config = dict(
    num_hidden_layers=11,
    hidden_size=96,
    num_attention_heads=3,
    num_key_value_heads=3,
    head_dim=32,
    intermediate_size=384,
    vocab_size=940,
    hidden_act='relu',
    norm='layernorm',
    norm_place='pre',
    norm_eps=1e-05,
    positions='learned',
    qk_norm=False,
    attn_scale=0.177,
    bias='all',
    tie_word_embeddings=True,
    parallel_block=False,
    init='normal',
    init_std_qkv=0.051,
    init_std_o=0.0109,
    init_std_up=0.051,
    init_std_down=0.0109,
    init_out_by_depth=True,
    optimizer='soap_variant',
    learning_rate=0.00884,
    beta1=0.95,
    beta2=0.95,
    weight_decay=0.036,
    lr_head=0.00766,
    max_grad_norm=1.0,
    warmup_steps=200,
    schedule='wsd',
    decay_fraction=0.457,
    decay_shape='pow',
    final_lr_fraction=0.0,
    batch_tokens=32768,
    max_seq_len=256,
    doc_mask=True,
    z_loss=0.0001,
    train_tokens=156400000,
    max_steps=4773,
    dataset='wikipedia_en',
)
Each number is 500 + 40 x the weight over the matrix's rms, rounded and kept within 0 to 999. Layers, rows and columns count from 0. Numbers have three digits each.

# q: layer 8 attention query, 96x96, rms 0.213, rows 0-95, columns 0-31
# k: layer 8 attention key, 96x96, rms 0.221, rows 0-95, columns 0-31
# v: layer 8 attention value, 96x96, rms 0.398, rows 0-83, columns 0-31
# o: layer 8 attention output (transposed), 96x96, rms 0.373, rows 0-83, columns 0-31
q0:461547479513467526493479521466526493500417491506556561487446462540426447465503514434450498524533
k0:481495537574462566516415510520437456560426463482512482537428498507535522450457497583507510475426
q1:433507490470556467525457471481441505550494520471496500512531505480525534491457516473498506584467
k1:468417502471463478496505518490519439483457551581570524501504498504490469459507424461497475518529
q2:555507494420503483559470413446455549483465494432460472498488480484493549497470430485540494512572
k2:536489436507492474524563531516443563547578472490524453501487488531487467463470478526521480400536
q3:517504558527464575501568535444471499486466509485509475568562556525518512488529509440488504481540
k3:547452504502542442427559499425587464563455509472497522547542509516504522446558507458519551435535
q4:527516503491509451499513414499459469552404528490493485570502499447409550507473487527441497449420
k4:489457501389479501507512451522456514509469406524409531618560401445530404520500529584481472489507
q5:500601457550513542495556438483487476560465499553493508480438431470532483455542505548510513477497
k5:504541466534513453411607438552412501489492514492538529500488534463442478564470583460511467484490
q6:511519598507584542472515512449487515516470474493530537431542505495486504505490472523506468522528
k6:503550547495540449510535513524522482509471534514516474528477498525440522532460488485520498373471
q7:487509456492442433524464510514452538500507519546508534521481460475546461483535396465480509494481
k7:498528485528483545502517503518498556558568543455537457502505474519468553401534496488505542540510
q8:447454505509551454504534469483488504498531515460537446483443450497507477457489520449568505510506
k8:488486508460448520515525517488557547511455503505510501527448482551560462487537550433471523536541
q9:452521538446499381555516427495484506540420575507520525424494513497517455469507459539562507535474
k9:539536530427481429539459491448511519478504550539467482484468487581481500592476491600547574520461
q10:474467537521490498465554489470503458482565542500501591497467553459514504535496525549557545439580
k10:457546521541457498496433485465464474551536506540429572489475425476563506484514447518471520496530
q11:580550423521588491514408563456485537533468541552481528565485507409462518523513544461535483522503
k11:543540395451493523503528504476493573417489449530550526561544521587545517502471459508501457469503
q12:470464471473559556551518571491483427455492481502487443505482579446537460461532514519562476460455
k12:428608483503470472500519521476464507511482602548503441438468518465550482562506435481562488484498
q13:517539549482518441572484521454570547434544502455515509475511491503459544478549501537500523433568
k13:573521487497488532494519458510450562488493483458459512430563444534468510479527539547456496544497
q14:489474465557443473501558493443602491552500478506509576448461527507577532533463507466495469525490
k14:495428533523487438484533532514525502493502564509454527484453492514432538433514528505458420431499
q15:535512501490517514514573537519454546462457563553525550553499479544547514485516488518487481480481
k15:471511492435522568499443531445468501472512568467492589506552580546495548551498509489580589492486
q16:514520506423420506528483525470518479531500456534597473478495408515472524502525464526538545420454
k16:454499500476519460597499595462478504566518481516534481483484462498486483508482491563469555486526
q17:513466449447543456473478541529535464412497544452463462474486448462476492534508490480433494435550
k17:501487518572493474530408528549516518443502572534459513562521471475497491474451478489489485530523
q18:498509471471425455464540520454455539520508558467454439480465502523483478538492555461542529459463
k18:496543492556479470411419518485506559575485543483515405558512458508521473478494513448442475519534
q19:454493484514532477555548471520539513500544503456512496629510484518460534492417466486509487487526
k19:501548521533540527474573582519437476438444515523526529578504541586422531469538403507480480503436
q20:555509488575452517536519561495512510495448496486454539551505569500541425469489527565517472517552
k20:479546489540455507515441574567563422458502480464527511544470483533513516505464496514442506442522
q21:472423475468563460541507497513458514492524487485539610492518508489549513543514521481494495516497
k21:552525477466429497489545490428535464477508491570541527556497479481490535545493466445478455573495
q22:467509553554572522530444516486448545481561496464508541495525482544508532512513480560448466470490
k22:547527562541508493550526532441480455425479445459527543508430458537466526539539583527475561581464
q23:415571481529463493510463482501545459503518556459497520537555464434510502584510546500504430464482
k23:421546497479519513452501515489577431497483463494507413519517439551462434542495421547481508508469
q24:508559580496505502489466506574521504499585488500437490485470502548503408556543488515493517460511
k24:505574545495470563440518559545448444542512440419527463528519530480480440479508533501534460486560
q25:481464518479496462473487517499488424549520497503501477552586505519467524508487424436511467494531
k25:495467474470453518478464528541430452495518502412506455494570526424481573513535506468546461489551
q26:447500541531584447571510535520458478505502546529443504542446494501521457463511467437524455515472
k26:564534504474510520535450552486457489546503542472459543536488446576508459486491553416535481517446
q27:485495490439510517502556467582553527512488543537596519522510540581571473541495482522503555526501
k27:482476513422493509378528491507430477464448523508536502487408510549525531416441506511442574494499
q28:467484505510535555527481507450475584501454528489562422453448475468540451601509525509451461481512
k28:465467460505517521594433369496543531524481447472514466528435516461454500522468471515535562571488
q29:481473463477479478457495547506481521507523510481489523517520528470524523550493539497456540515502
k29:460497564412443453444523426531506491493534474526517523549469500565486542479522535547493576506510
q30:485476497533493504562476497506485532486481495558459467527500495519495546537466547526546525490454
k30:517433547454506454508522461493370548518494527554470419491530475475438523510506564491475540475569
q31:531475465533469480524458566521496569486472551494459469515577475520487577558520476487513575502499
k31:454495521494535493489498563519504511402472509488506527480505492434458540517502478570507483512472
v0:565498561481556434521463463487462433547488552489477489514590433468483567403516450569644495465559
o0:553547417446536470529539421447491561475524535426572542520484430571437451626448468598452573563561
v1:548454551481451514463430572510433510537653557501504506497551513507570457530434481476637482491438
o1:464529450512502494632517472633581513507481406545461525570469384460491356446446626504513454576546
v2:563510552566598414580517600509467389442520553448579524465482582403538430487560473418364476496583
o2:465496488409411473448450498442520665458545437503471468455558556554505538563344614532601477511452
v3:495479577388538490518445504523568594594488538331405539464489384485610494522601339480476524514374
o3:506471538408559526574567560608517479576508483448489464419526494515610513424428398497513512478531
v4:440524424439460490484524497474471500448457433401431513440530462428657588443537534411495554476408
o4:547502468616478492383510575502455430530442414509516452461609576492423562319464424492522546453592
v5:568439474425434644570586462529527575588561555446401567528446614570482381528519454475543457484573
o5:502462570491409529542504423554615488477432497524494547512482547402497438482404394526430636484414
v6:462352453477539515563485495462507537515693536538575520500561539579480536498323503517437436539524
o6:472429463507389540557521537420531549548535552507505520568492396439522402516550507561485507450462
v7:535445559469533414507564559376533614572551453462513384459439511516495486486449474515501464491554
o7:546537524523484475542573495500533410515426455484515507517525551416486527581542500433591550635511
v8:523579467529451596476528516446520538501448503537564505496508436512394544544434411491578487536548
o8:550445652423422409438544557495484549537399547571530548452437429452474469520448599473476529599583
v9:517486598462471564491554522511475518526449493471514463603629645557444558522533350462458489521592
o9:465484543381551441468458619568553512515545446481541431313470410391507405471551507553482478525410
v10:533472543470560577524582495547459413532495580503548431366558482630637532509517430470436551438463
o10:469584536427482499485513527466578504624408474462532419506461473580494491488549558469407568488563
v11:581540453585424409545444512487442422550421618454498552446463598452466481570496550514550552452439
o11:433419440531586590480580440440591552473571518420529514436555573422483525465478393495527512526499
v12:496464573451578512473359580351498508481554490424545481477466553498540476549511570528488529524557
o12:471538446536504465535512530472471507519455600588454472603533496443433509512480468492415434437460
v13:437419472452598362497471481641444425529568432516510447486438514553446533399541420470598526588514
o13:475512483475484477516500512407437434468450476462515540429584396434518571550509511507469507397522
v14:544483401478601499516559551563578411477504398481459407469547509515481448497330536508601605553424
o14:537505566545489540471575466447587544445498506424552485478385627487581493442491505449453419404480
v15:644481554479574635446480565526526457459599437524467500453463419537484484468534534558419488478563
o15:434607535459660569428469461492474441560403457351529529490455507517568505571434494538549443476360
v16:453544505557482480532563451467499476480497442355569532466450556473515506441513426611541493544546
o16:432460490550506425576458522578447530486340465543605561608592507531515438467491517504479381440421
v17:434481603448661568505594520492581522583493474499496510506546512437501519437496607492633486520483
o17:487511426469475573532468455421560543448457350528527518585473452538448543532530401574419413623502
v18:488528503466568575470561490508471485442486589588441507446446471551511514529464553483489484532505
o18:482452596350461489495456436475355517520511501469474400534621407525512455439493507488479577520574
v19:470548520538625419313381474548437574488446464568462551464543534542511415512449509463474486591567
o19:485576652419428603553523606612461453547539571547471522631465436466579631471429419566545557487491
v20:509516505480475477470461420568522491517554544451485545564539593543415429503503516489481502391383
o20:421514522483542523524434510507548560567525485530478631485514438393660431461560470459399491522599
v21:522412339399605537505427575598496459583482557550494481461524448512494528562569509562412434455549
o21:525501509568531456438479532483562569563508480408459528520528411449596485444600560419381545538535
v22:558541502558521579429447477544619483526488444533566580379458406520385526538613533470550544391508
o22:467535523358548497462532480438525420497493484500469576478470549579505513444455514493523486574410
v23:424487565439582514554454436561470428403472509432437504538447451460526549627421558406510484465587
o23:561541442469478511382492608523509493414579540582491486577572530521449555540538444526460480386534
v24:541485437512518489619494536500581511584443559521502551554519526540470502477493536496495496627377
o24:458548481510468471508537466465653562514541547603554372573425482615576549551428445397622515471500
v25:452535476474434502461585546541545561421593485513493499436614473513506536605537492401397588465422
o25:550602543558570476533432466452467559479439583545433493484468515455459424522431525466585547475614
v26:392527428390454476584506495470599450453508580470536560448519460523422525517414528498432637398478
o26:522575502583482545526411594404409411522512447477450481501397584483580460539457457512417565510505
v27:664462443504563490437472505482432494512464495476591564503469494426516411576551442474523513454332
o27:495491402500536467532457499468625540448501428620457532392499568513532451533489543622492590450443
v28:489537538476491418553425495616485441573490465584510580527555571566572573540480439555440449459428
o28:526449630568527566459417417497513551531441508489476532519461410560523596454508517420454526522412
v29:508434633484478467545506545604539579472462380447508654411461590579470438500449510452483468594496
o29:513507500498485607481489582562537428514474514414486536457554543598452563432572574538634568534471
v30:357584467613509538430512440400598508611656512486483528556468502497513575537512492460476469448493
o30:527446458407562573549533517466582455513405567632433460451537499485452444568545533439490497553454
v31:606583512530484572587456345525556467471533506423422477427512538557471514515466418455511538536567
o31:410525430477433508436474515614443610519441445407428519551504470483383483480478483456531502519477
q32:475464516548536470540445585536396485484497542483466488527491519553520544540437487459481462502518
k32:453505532540498534449479526540473467453568570523492541514517491481522541521492545418500522547560
q33:550552580481500502544443471516482447534501378597533449503449452444532542509444492445513501517490
k33:543509500410553515434503453467480483460487495520545446454489492471516465499520479439498502497457
q34:449500475439451438552468480530506514488433491521544535527560496533488445498580616561603416446577
k34:527476462529475448521538482484526495487479542537519492518511506458415509466551485612501448517429
q35:423452531500481482502537447566565485509549528483520506416518466496553470417549527499447463475463
k35:467495528479456447490498528544536503471572486468482509457508493453500488478546522516492494510443
q36:475585480437486491403534446530450526543547435491455576536494488571521510492585527475483449481555
k36:466493448502532519469521429516495417522570507511445538547490491508448517489496410490477467529471
q37:418526521465492497579467544527450533556506587481506480522524508465546518458574490495472547461540
k37:453494491448470530507517519547465500517588492528572496484518495507530604498538489521481558462487
q38:502529473531510555494531466459495484561501516412497471556483459484543507458492440477505511493553
k38:480520530493496528481489531542506553576496561457472536550485525462527509483491547497536485461501
q39:426450421448556531554490463529484599507511511430452407499486515577400505476481457522487496542480
k39:490521481442449439464484461553510431505453472487516439512497483531470544513476497536544496571473
q40:518440486605486511555500547501499443460513466516495515511555459583473454505530422549516494499572
k40:522495445493468418541479449553554450506507495482496489492460481510488409451516555470502416477489
q41:507515486447449465479509525486522477451504487487564528498444481558556536538494546563508481549526
k41:501459467506498464462449463455443481461549555483459489526477482554483547522523590552533543546471
q42:512497512504501461579527475499531457545521473500403521522507467528518543474473587483555475533455
k42:471498462572487478473478418415535507420479508532489548531511445523470515494491527484465506471485
q43:516532479468531504482436473480608459510603467535518475462526545545462521481503508525532550517523
k43:494530441504512539503495513521580529476483525550513522416475503509464473494530472475433546551531
q44:465501500480560567512414552484455453467516509513429472490444531452486425556525524517476511506459
k44:493423461501543519497511520464589499486486534510417527496539461466521448526460529508463494480460
q45:477508508494456460451484464496464441500473537544502538518452507428515527463503472544489480553440
k45:462463552503437470430508559494514546479551513471475482499545477524468519499535499510536429551502
q46:489564496446459459523546494457383526537564472568458483491474502507506506500507519519515512498468
k46:607513474481524559513517517509455464448567455495544507510474494495499512472517490491454553501442
q47:456484494453497504547477491486488538521525501564486466464474500544542509512499538476532578509561
k47:495496467513521464508483535437467461539492540507532426481435460482555499451534511478485538449528
q48:463506509497435476460468402491466479499533446455489455524492499488448440423424529501470477455500
k48:510484506506490558554454524498478410543478504514565499480475510567477461503439503516449579460425
q49:535511534477401582530495502484423486481484488545547518523499529466536517442464556439453574409464
k49:544470500480522533474554550485498559545452518552536541494461531476473453503501470466500616506461
q50:519506484574508503559476470445458467508479504518471515514508410500554500502460502525470472494517
k50:456556523465518491532510508490423492447564519511458497475514549576442510485496550515487375504461
q51:498484441490460507508437468502438471487500517519542508512486445510458496449548444480521447571509
k51:513499449451439503541454514541556480499478558452608524515552493561534520489529480499510429512484
q52:549473428545461546517523416495499523501567602462498473563385534530505500619496547527483513456465
k52:543480435505457587459502437512437505521499540494505512501414410467516489555462534558545455486518
q53:503506544528504522525504403481532526518455520462613539573511543485486498517485482520422497515516
k53:553469542464535476461507477507454559538541481494615550545511484508495493559480514510487523448533
q54:513554525463481584510532527548527491488531472450477504488479484469442526474422460583428556567460
k54:466524480516496502519588458531494414482503412470514508517465503420506501527442469520414605519531
q55:472539489525527497556435511522522481464545540502489516532548491590626564439520573518499484485458
k55:552518466528496522544485444519435460481523520476574504485575532529486504473440518447425424536503
q56:505537565561456457488452612525575533475453538524429467473564492518486456478476530524473446478509
k56:475469523529528459458516503471581524481509453457403508424551484558450489429520502527466430529478
q57:490528464515515477507491467504482483410414503462457458455489542532462447493515499502490474492490
k57:423495472519545478550569489528574495483472499420485473516515510512443485496528501509540499505484
q58:548513516580444582478554507553581468475440509467408462436454507456513490484476490454510457474529
k58:534531545540458477490505590471517444496505501472460441444479481587451435519459485439491486449487
q59:509527451493483537582571413561541479446530542499457508471485515503482523529558459472529469512489
k59:470519456474482519504468553468506517532489562499469552449546478474499487484514441565521486512491
q60:511468551447545449534439459502541460573538474459488434525457479504467460451490502492517498519463
k60:482471543496560540472546544496538440538512466457563482493497521482464458476526493533467496530444
q61:411570524469488461411491562484462472500465459496549507502444481523498465489474488480482491534446
k61:488569475472483501490521490508466516517493534439555532583486511518521489448504515455504505489466
q62:479515493501537509488502464471486480509473554487499488541502473555497525539448514545538543505521
k62:538507482523524526437536450528509487484436524532509473527511506489448533491501549505477510450506
q63:523509546417530429471497485564476570517455536497542501475541532490500497478505514517489497485552
k63:551474546424519522485453559546493487465442535473479541464520537524464503589481479562480544425519
v32:505523482500478489493484528548528507527453520484504492510514528533492556507515456469517503521468
o32:457455463479516507498511451506460544505494454528532495520479448470534445464465512464469499538488
v33:508523450580507495494465475521489543437478530548504528515555486514519518519496497478494469512513
o33:512456467427507503496522473422538516513503526510529491484458493488544489497496474510500522485473
v34:519526490513533493481507512465492500506501456495513452439489480499462492509526534485522542514511
o34:478499528538497518491491534502560479535461541520505516557536499488517469480486501499489493529485
v35:488509468513540543464555486496490492511507497465473488487456500468534545494480506485541489501507
o35:494487533488453529518420518482474505505503492506501493500488497504516547488496547492494507524503
v36:458505536464529454490497492474466499513464481477540494521455543452504496484525531481488499528517
o36:506504516497456536523490489507523520512506511481485486514465455502506514479497484516445500474476
v37:549465517513510508499501533495498494520497513493536488471465534499502570510481453516482478530509
o37:521531491491513490484502485498490521556466490552466490503497464524526451535477519550518529444500
v38:518504474503486460505475518459470514479516505458525512539501526457546457505507512491500433479479
o38:506499512486512477476535486483521517486484530512452479526511506476488529422509471478517532495518
v39:507503503466513521539505512525496469492525485495459498469479541477530548502508492508510519503497
o39:454534518510527494515476513515483485474471478498496484520484473500459510501476460510493498500468
v40:488507444495489459520567487511520505487454496490495541538467489502471514500499479546492526500486
o40:472474513533498503482509480520491503481493501526533508439468504484496499486483551493457525506502
v41:513486494505544504532494498471454494559508554472503501519499512474478531531515541477527473495514
o41:520533452497479527524465524493496542494497528499508474505472509523551514500479510510532504504465
v42:472464457543514510509530478494498504563536437509501549466474476486461521515537503530499537514559
o42:456536553491480512491485507519506435472468550501499483533452484530513522518466473487473498504447
v43:462491525498488484488520462508543438487470462513471505507507483490532474482522574462491497469510
o43:513526555521510536520491591482489500440466515509473521502532500555481536514528460561472500483512
v44:491538523520536519504469484483474508482492474494413483485489485511498520521489505482505502498479
o44:519493492491518501489475518519537541478474518553491474492517473507475484459451515474517513535501
v45:464484527483473512516521471466509488514544511532487512447460507538507514527500508456514504522515
o45:502520500494513471535467542461472501447492507515453511497508490495528495527469522548518479527507
v46:492500544546544524500473478548490493519519474502521481495492493482523507490492495497516440488487
o46:520509498466514480519481503478467526536488530483500528548487464521480518505499518457489545523499
v47:494526454475440466558514477502525502538542520506531526525493511492504507536512499489518511477445
o47:498471487502518534464489489485454535524461490508480517508518526496471518453445478484484497464504
v48:499472538492525523457506480472530494497536496493512495466492455524511493537464481502499468528543
o48:560536483531485483504511489476541493511520488498492539498463510490510513548481492531497507524465
v49:475538465567498515493501512541538510483554475500504453520488507474450528487555522510526520500484
o49:467516473461482523486532514485498449478497505503504517512506520489491476446509523491498515496479
v50:513448491524507499524529460504500479493472552513493528527466509450509493552518452524477488502471
o50:484518473453511532505510445473488509542534499485513466521463496516485548476496529495539519503494
v51:494490550484456518529505443496548500460497496477549496454503507523531543510503523549489474539484
o51:523535483510495478523540515479424531504552524524480506497503495522470522492485480453504533476474
v52:502517468509503493499489503473485457550498482493499499481493515534549502506501450502474488528548
o52:472512512496501490523495492535480487492517483527458519514480478466523524473491475538511469515478
v53:500533502440558498421525530539520452488524522474495491485529455480566510492516521517504545477526
o53:495499486501504521550510508476521471461525514473490558509545506484483498517532455485545484504523
v54:500511498464499494535534510522474464468529489501519506540469490506486485541503515482510501542512
o54:499503475518493519479513518458527523499484532530477557459494510475493506497476471498466517493492
v55:501544468518461481490455496497493512534500511500471470507509483476558492515576507498514528481496
o55:494496509494517525471539493520548464451521443482475502519558479519498503507512493516527517525526
v56:438496488512499452491503528475462514452518507535498506502500568446479522486513459557450511490533
o56:512516495448543557493514501499492531557480508520497484558495510544479454482513512496551523528488
v57:468502481513527537478533506471521507513455467457482492494478508536510463480512526564503478508497
o57:508508499508498478480479586496524493527529514508483463489532472472507493481470484485510526503530
v58:490542510500539481514499482489482510509501541528526504469489505485471457473478486481497506466505
o58:547468510519552511492476586526476503505474490472545513508450505476486527503494487484480525544489
v59:499465449556513496541491475430506452499518547452514514515539491488526518519478529491464473420500
o59:493498461436507527500498452522487536502466460529497480508498528498559560485513463527500489512518
v60:514503493476517511497501546515453448516478489509459438489514498514445504460546507516496523479476
o60:482490498514470497508445532529543476474519502499448519481470485458498457500483520512493448496536
v61:471495508501497469489541526508434505504479483463510547491495544530494473483518500508480439505474
o61:464522470493491479491506526528518518507524501489498454518480501504480532524460478528480549557563
v62:454527484503484479471493450526490528512514462536499474491447540505503491484456543476472501463487
o62:510490489530487459488534500480486531474479530530501495493512483497446547510505502512492525491504
v63:479525508467498515455485551455538510496510476491541489516450503479548502475534500460494462504434
o63:479454512466513473504502472535474504504493521502462502513538498473502520524466463518536543474516
q64:515551595461441497490517490525570548444581440515518516467562523563511557542395544540519530513454
k64:473501501535599523522541461416554446489506473486457600426453512487427510512538472515383528517487
q65:592476486606484514437562507544528461432522505548446490468538523525503533564533474595445428480442
k65:505591479602533500395466516532582506506509528470384507438516541426448428513509430514509497504478
q66:482508591452466443482502369527438569515489428498519563537479481536542505492506474490512404552540
k66:531536560468494429511506582448463546526579560433526536491510501558432557502554482480508521509477
q67:535511444527520551513602475484456511555531447610523488542438466527501423467437572535561535437519
k67:476484518529504570497509548511450560550450479507504539514434530418510471541487522473471564421421
q68:439563542581492502516492514524489475581530474480433476432475512589484495522462562610537483541486
k68:468474524555504474544467531527536434496527443506487434457382485512444470523471442534459520481488
q69:492583536513526496565532568514580504514585495405560461511451465530460462442565532439524505508475
k69:515595447496502468519524519496535546525553492467565463472522532588449455528500568464470486540429
q70:474458485531429515527560422511529391513503497449470484543477476454427529452490470437485512520459
k70:485459454526398452554521517539443447536430463471452535565509439515430496518516511501476469554515
q71:514436462551483509513520528518515555462548514517532509562532453426481521386413476493494513536479
k71:488530464479457484550499562492525548548449433492513534485447521523446517474557426500519492585533
q72:532498538487462478520544428479473494562465481544493426494498487473485550500435441452624520493508
k72:509545490525556464533574550517577524520468497554434453445534489527489502516479511531580510461488
q73:481554496480527547484485456533575581551501494522449506493439580488503480476442546464460516541548
k73:537463471465451576425510533569520473531490472490454501479464463468523538498514491448480482495484
q74:435486518489484526464431571514526522455549552496494419459555499483484445565531541603529480563554
k74:442496512516530458478438472537479495495554526535439484450517487416465485550529500495524485496452
q75:435563453467511510480473485534573483552402439542496445576576469571456553456485505433480469518550
k75:503462520402491472509488445561536483535454473491555487554572499539450493498411434461486475431503
q76:527566601482493465536471449554512535540524473523435512500503556519491589446500454503469510475400
k76:578482559477429514493532460488451503590495528496427526495522455543494513450465521606472494536494
q77:511515469529558500493498580505500512507491529554372481486470460564498507454533563509457523530488
k77:556478534531518471435540418502524515452488489496461515484463482502459495469457563452430508603467
q78:580457538517528506482444381524525489515455470481536484399577439475484453521535550494512521535465
k78:536491514444496468531499394519565498481456495533572489449518579543493485527497527537503556482470
q79:453586528484545589494504486553483461480500547523539521554516563521494519453556488489550456511423
k79:550578465500573497525540516521478480566524564460605504535508503575526452507483470556536494456493
q80:488451475518434467428496590452486541455492482492480472434512564497469471452473506470523545477536
k80:504481578551475489550483561497514514391504539528425497449516471478520496494471491455531553492510
q81:543529552553519600438570539530566546438509527539529539560538525520427554527552519504519477492544
k81:565495518536516516467529468573523512523513520525430531613549555442458540482549478482452466465517
q82:430543545530535488441469504492503444434554495500488458483533562423546490464498441469528507478500
k82:447546512485476581460490452529519466517467543455537504457519550504428515583526518505530489529547
q83:495403475483476534565480509459420551443544437471528492471570508467539478415486469591450436433511
k83:527509464516462559548455509413492469474540446475511507525515500503441580477463498558519494474488
q84:473511448528524517582493471455528563502433492492520442467458467411502473482500540471522490550439
k84:473538531507566569526445472490443546532468528544529506480493477469481491501526519515572503538516
q85:432555541492480531440478482525563546485533516513561437549465557442516387468552507468505519412431
k85:512536472476515481498510487530534467553417549481556502550534508537486479476582542443519501441516
q86:467573572447493509540435541569507541499483543503609492479488520509510484488522551517505509469460
k86:474594544402455508539515549548545534501510442470524496534483440510508435552527474579519504490474
q87:495522539492529541482490468465404588553491593551503489530516444477505476544514459460506579450545
k87:567514504522507489513537479498442550505504542489550491520472458506511509546549460485521575491446
q88:461471515477432459466496495501502525569497489534490443505548487539470473512452520557530418433511
k88:554482512419480436492440515458482482519485450452515442498500553449461503533510463520480450467500
q89:471541501525550587514539528503465492514476509526519500466478490516522532478506520414545496511493
k89:508504515437487491539533498446492546472463496593536556437465478473489459437457471412500527560525
q90:492538475547542574456565509517536505489558493487573505474539494518481558506528463555467566451542
k90:532570512493496488446474519528544549562471419523548480472536529421517505509519469516533600566544
q91:533408531613469496528442473509638467484532456510495534491545456502506467431525524477443548507470
k91:523509567553445469490467531508585464422548417471527521519478493516436428540566511525486514517546
q92:486471540515500458443466513423528525521493584514557444500427537595464569514456508521548483609542
k92:537418536446502494454431551488483465459446532514487514464452439523526519505418515450595549500509
q93:547464514533461502473526482464438488512547503464493489537481522502459511567480505530452513508482
k93:504511555416511521497484431526538525474524534490500523528488507541528503434512431493478495473517
q94:583508558560480549564539431515442560494458471497425412477473534532497497566582462565500571526485
k94:502515497550401497506528448484559540560509485474356389545479509533495453510515526571520546511495
q95:455582467493513474489522504462516547513476466532431552498493499481348504533515519511511470453482
k95:517530499500452499518514520475489499497435433516434520467476419543500525473433513567446531456487
v64:508509478490478491476532480478497527508549509499445510508517522490476494472494465469564536452473
o64:499477462484471519527507466550540539508503459453552472473510534473552493534527530492501495504551
v65:494527466497503533551440436487509498512493518504487500504485490545478502477525511497526485542491
o65:485503511478497478477526504490549478496469454542477545545519508479521501529528521468506480463535
v66:512519514524530467532496504499507478484498502467512495464492517489527528488500455487465503500467
o66:515457504479500489503483514436452501499494484489503513490543476474469513434493495503523505481508
v67:494490469513509467511503481493499522529492476523506520474519508487525521494503468510502494501552
o67:472498518507493515486513481547489509487507456467494503475510527457457485528477519571495512505479
v68:489511498509521492436541487516450490564447491497493481535487498527475485510479452542520467490510
o68:537455467509501503527503523499520522458501470483535535520522485445501511523542531475470487521516
v69:507495459528485498481546487489493469454469493561513492516494501533470526499484508496542516458540
o69:490445482486487500507472492498466480501516498549486512495503476486550487478518530510443521514507
v70:487527524536488488468480500518461515501508490485488525483492439497526477478515513483493510483515
o70:523520506466507489491524504481471494480498558519496475520507477543489510528477460513533498504526
v71:486480542516495503480467481492509520534496547524475477540485483514521486448508495509552535442505
o71:561485525505494549491539489512508486457481502480523549525519520505500504539467525461467450514512
v72:462486525474469479518494529535510520533485525480486451509494495506518542531500501525477443505473
o72:488498476532513499511497462445531520483501524516514498499480504518502499513502478535475507547505
v73:512497464538489478494463522469507521500511549463499518496475488501446447505510512570519524504492
o73:494469525487491494512510509536497473493487536528509485459474508504522499509542494443505472529504
v74:523511516499467497509543484507504513439497485504477523494513528476500525512491500491470487504445
o74:469480511533445516535478521508520501507532521501491499490464516499480489479479471502492533493527
v75:499527503513491494493484500497495488493474474480495494498485466516491485499485507500512523476494
o75:521476497496495517532491504498486479519523517517494518481490493514501534492484467487530492487486
v76:494511453495521480435497491500481528463504480516497521507516530452510449524465501506490476516518
o76:506476545468492477465512520533471489474482530509474502501466523485512520514486485551464521503457
v77:518469504493485466508474532517497513517491496530520522481475483511475513521466491477475503501533
o77:506549473538498503465516542488470503490501530506540465498451446524497463512490500501506527501517
v78:477516481515477504500503480539520496486521507499513495485485514542544515482481515486523490511492
o78:494490474516504475508520537516484487497474470516496479534558515502445504535476462502496507458481
v79:431488517487500490554500516490483470498505460514474508528475468502520520549491498512482530505485
o79:499461494499495502489552483460510476485477497513534500526530500492492511442524508460467507505495
v80:536455494512512507460467541513494552506511484497512512516505492485499519478499453473535551475488
o80:507490497513502501501500513495485491490437496504532469548451535503487485492492515541476536486525
v81:479500497445524521532486500501507423524536483467479486493500491475495532472499527490501495469450
o81:490519482482522488525471528480511570527495465502506536538504482560497490458470519445501541552491
v82:502470525494483515495476503536517471458437492527498474539539490496498506508483506506510456497501
o82:549456512491477470502544462488484546466526492503480515472453481538490525456495525506507484502472
v83:486495556478453525491476514485475501521462494494482514484449480484503552449551484531535480553503
o83:515536464499509483515500561531517496435544531479534496495533502508457515527501451492511468498503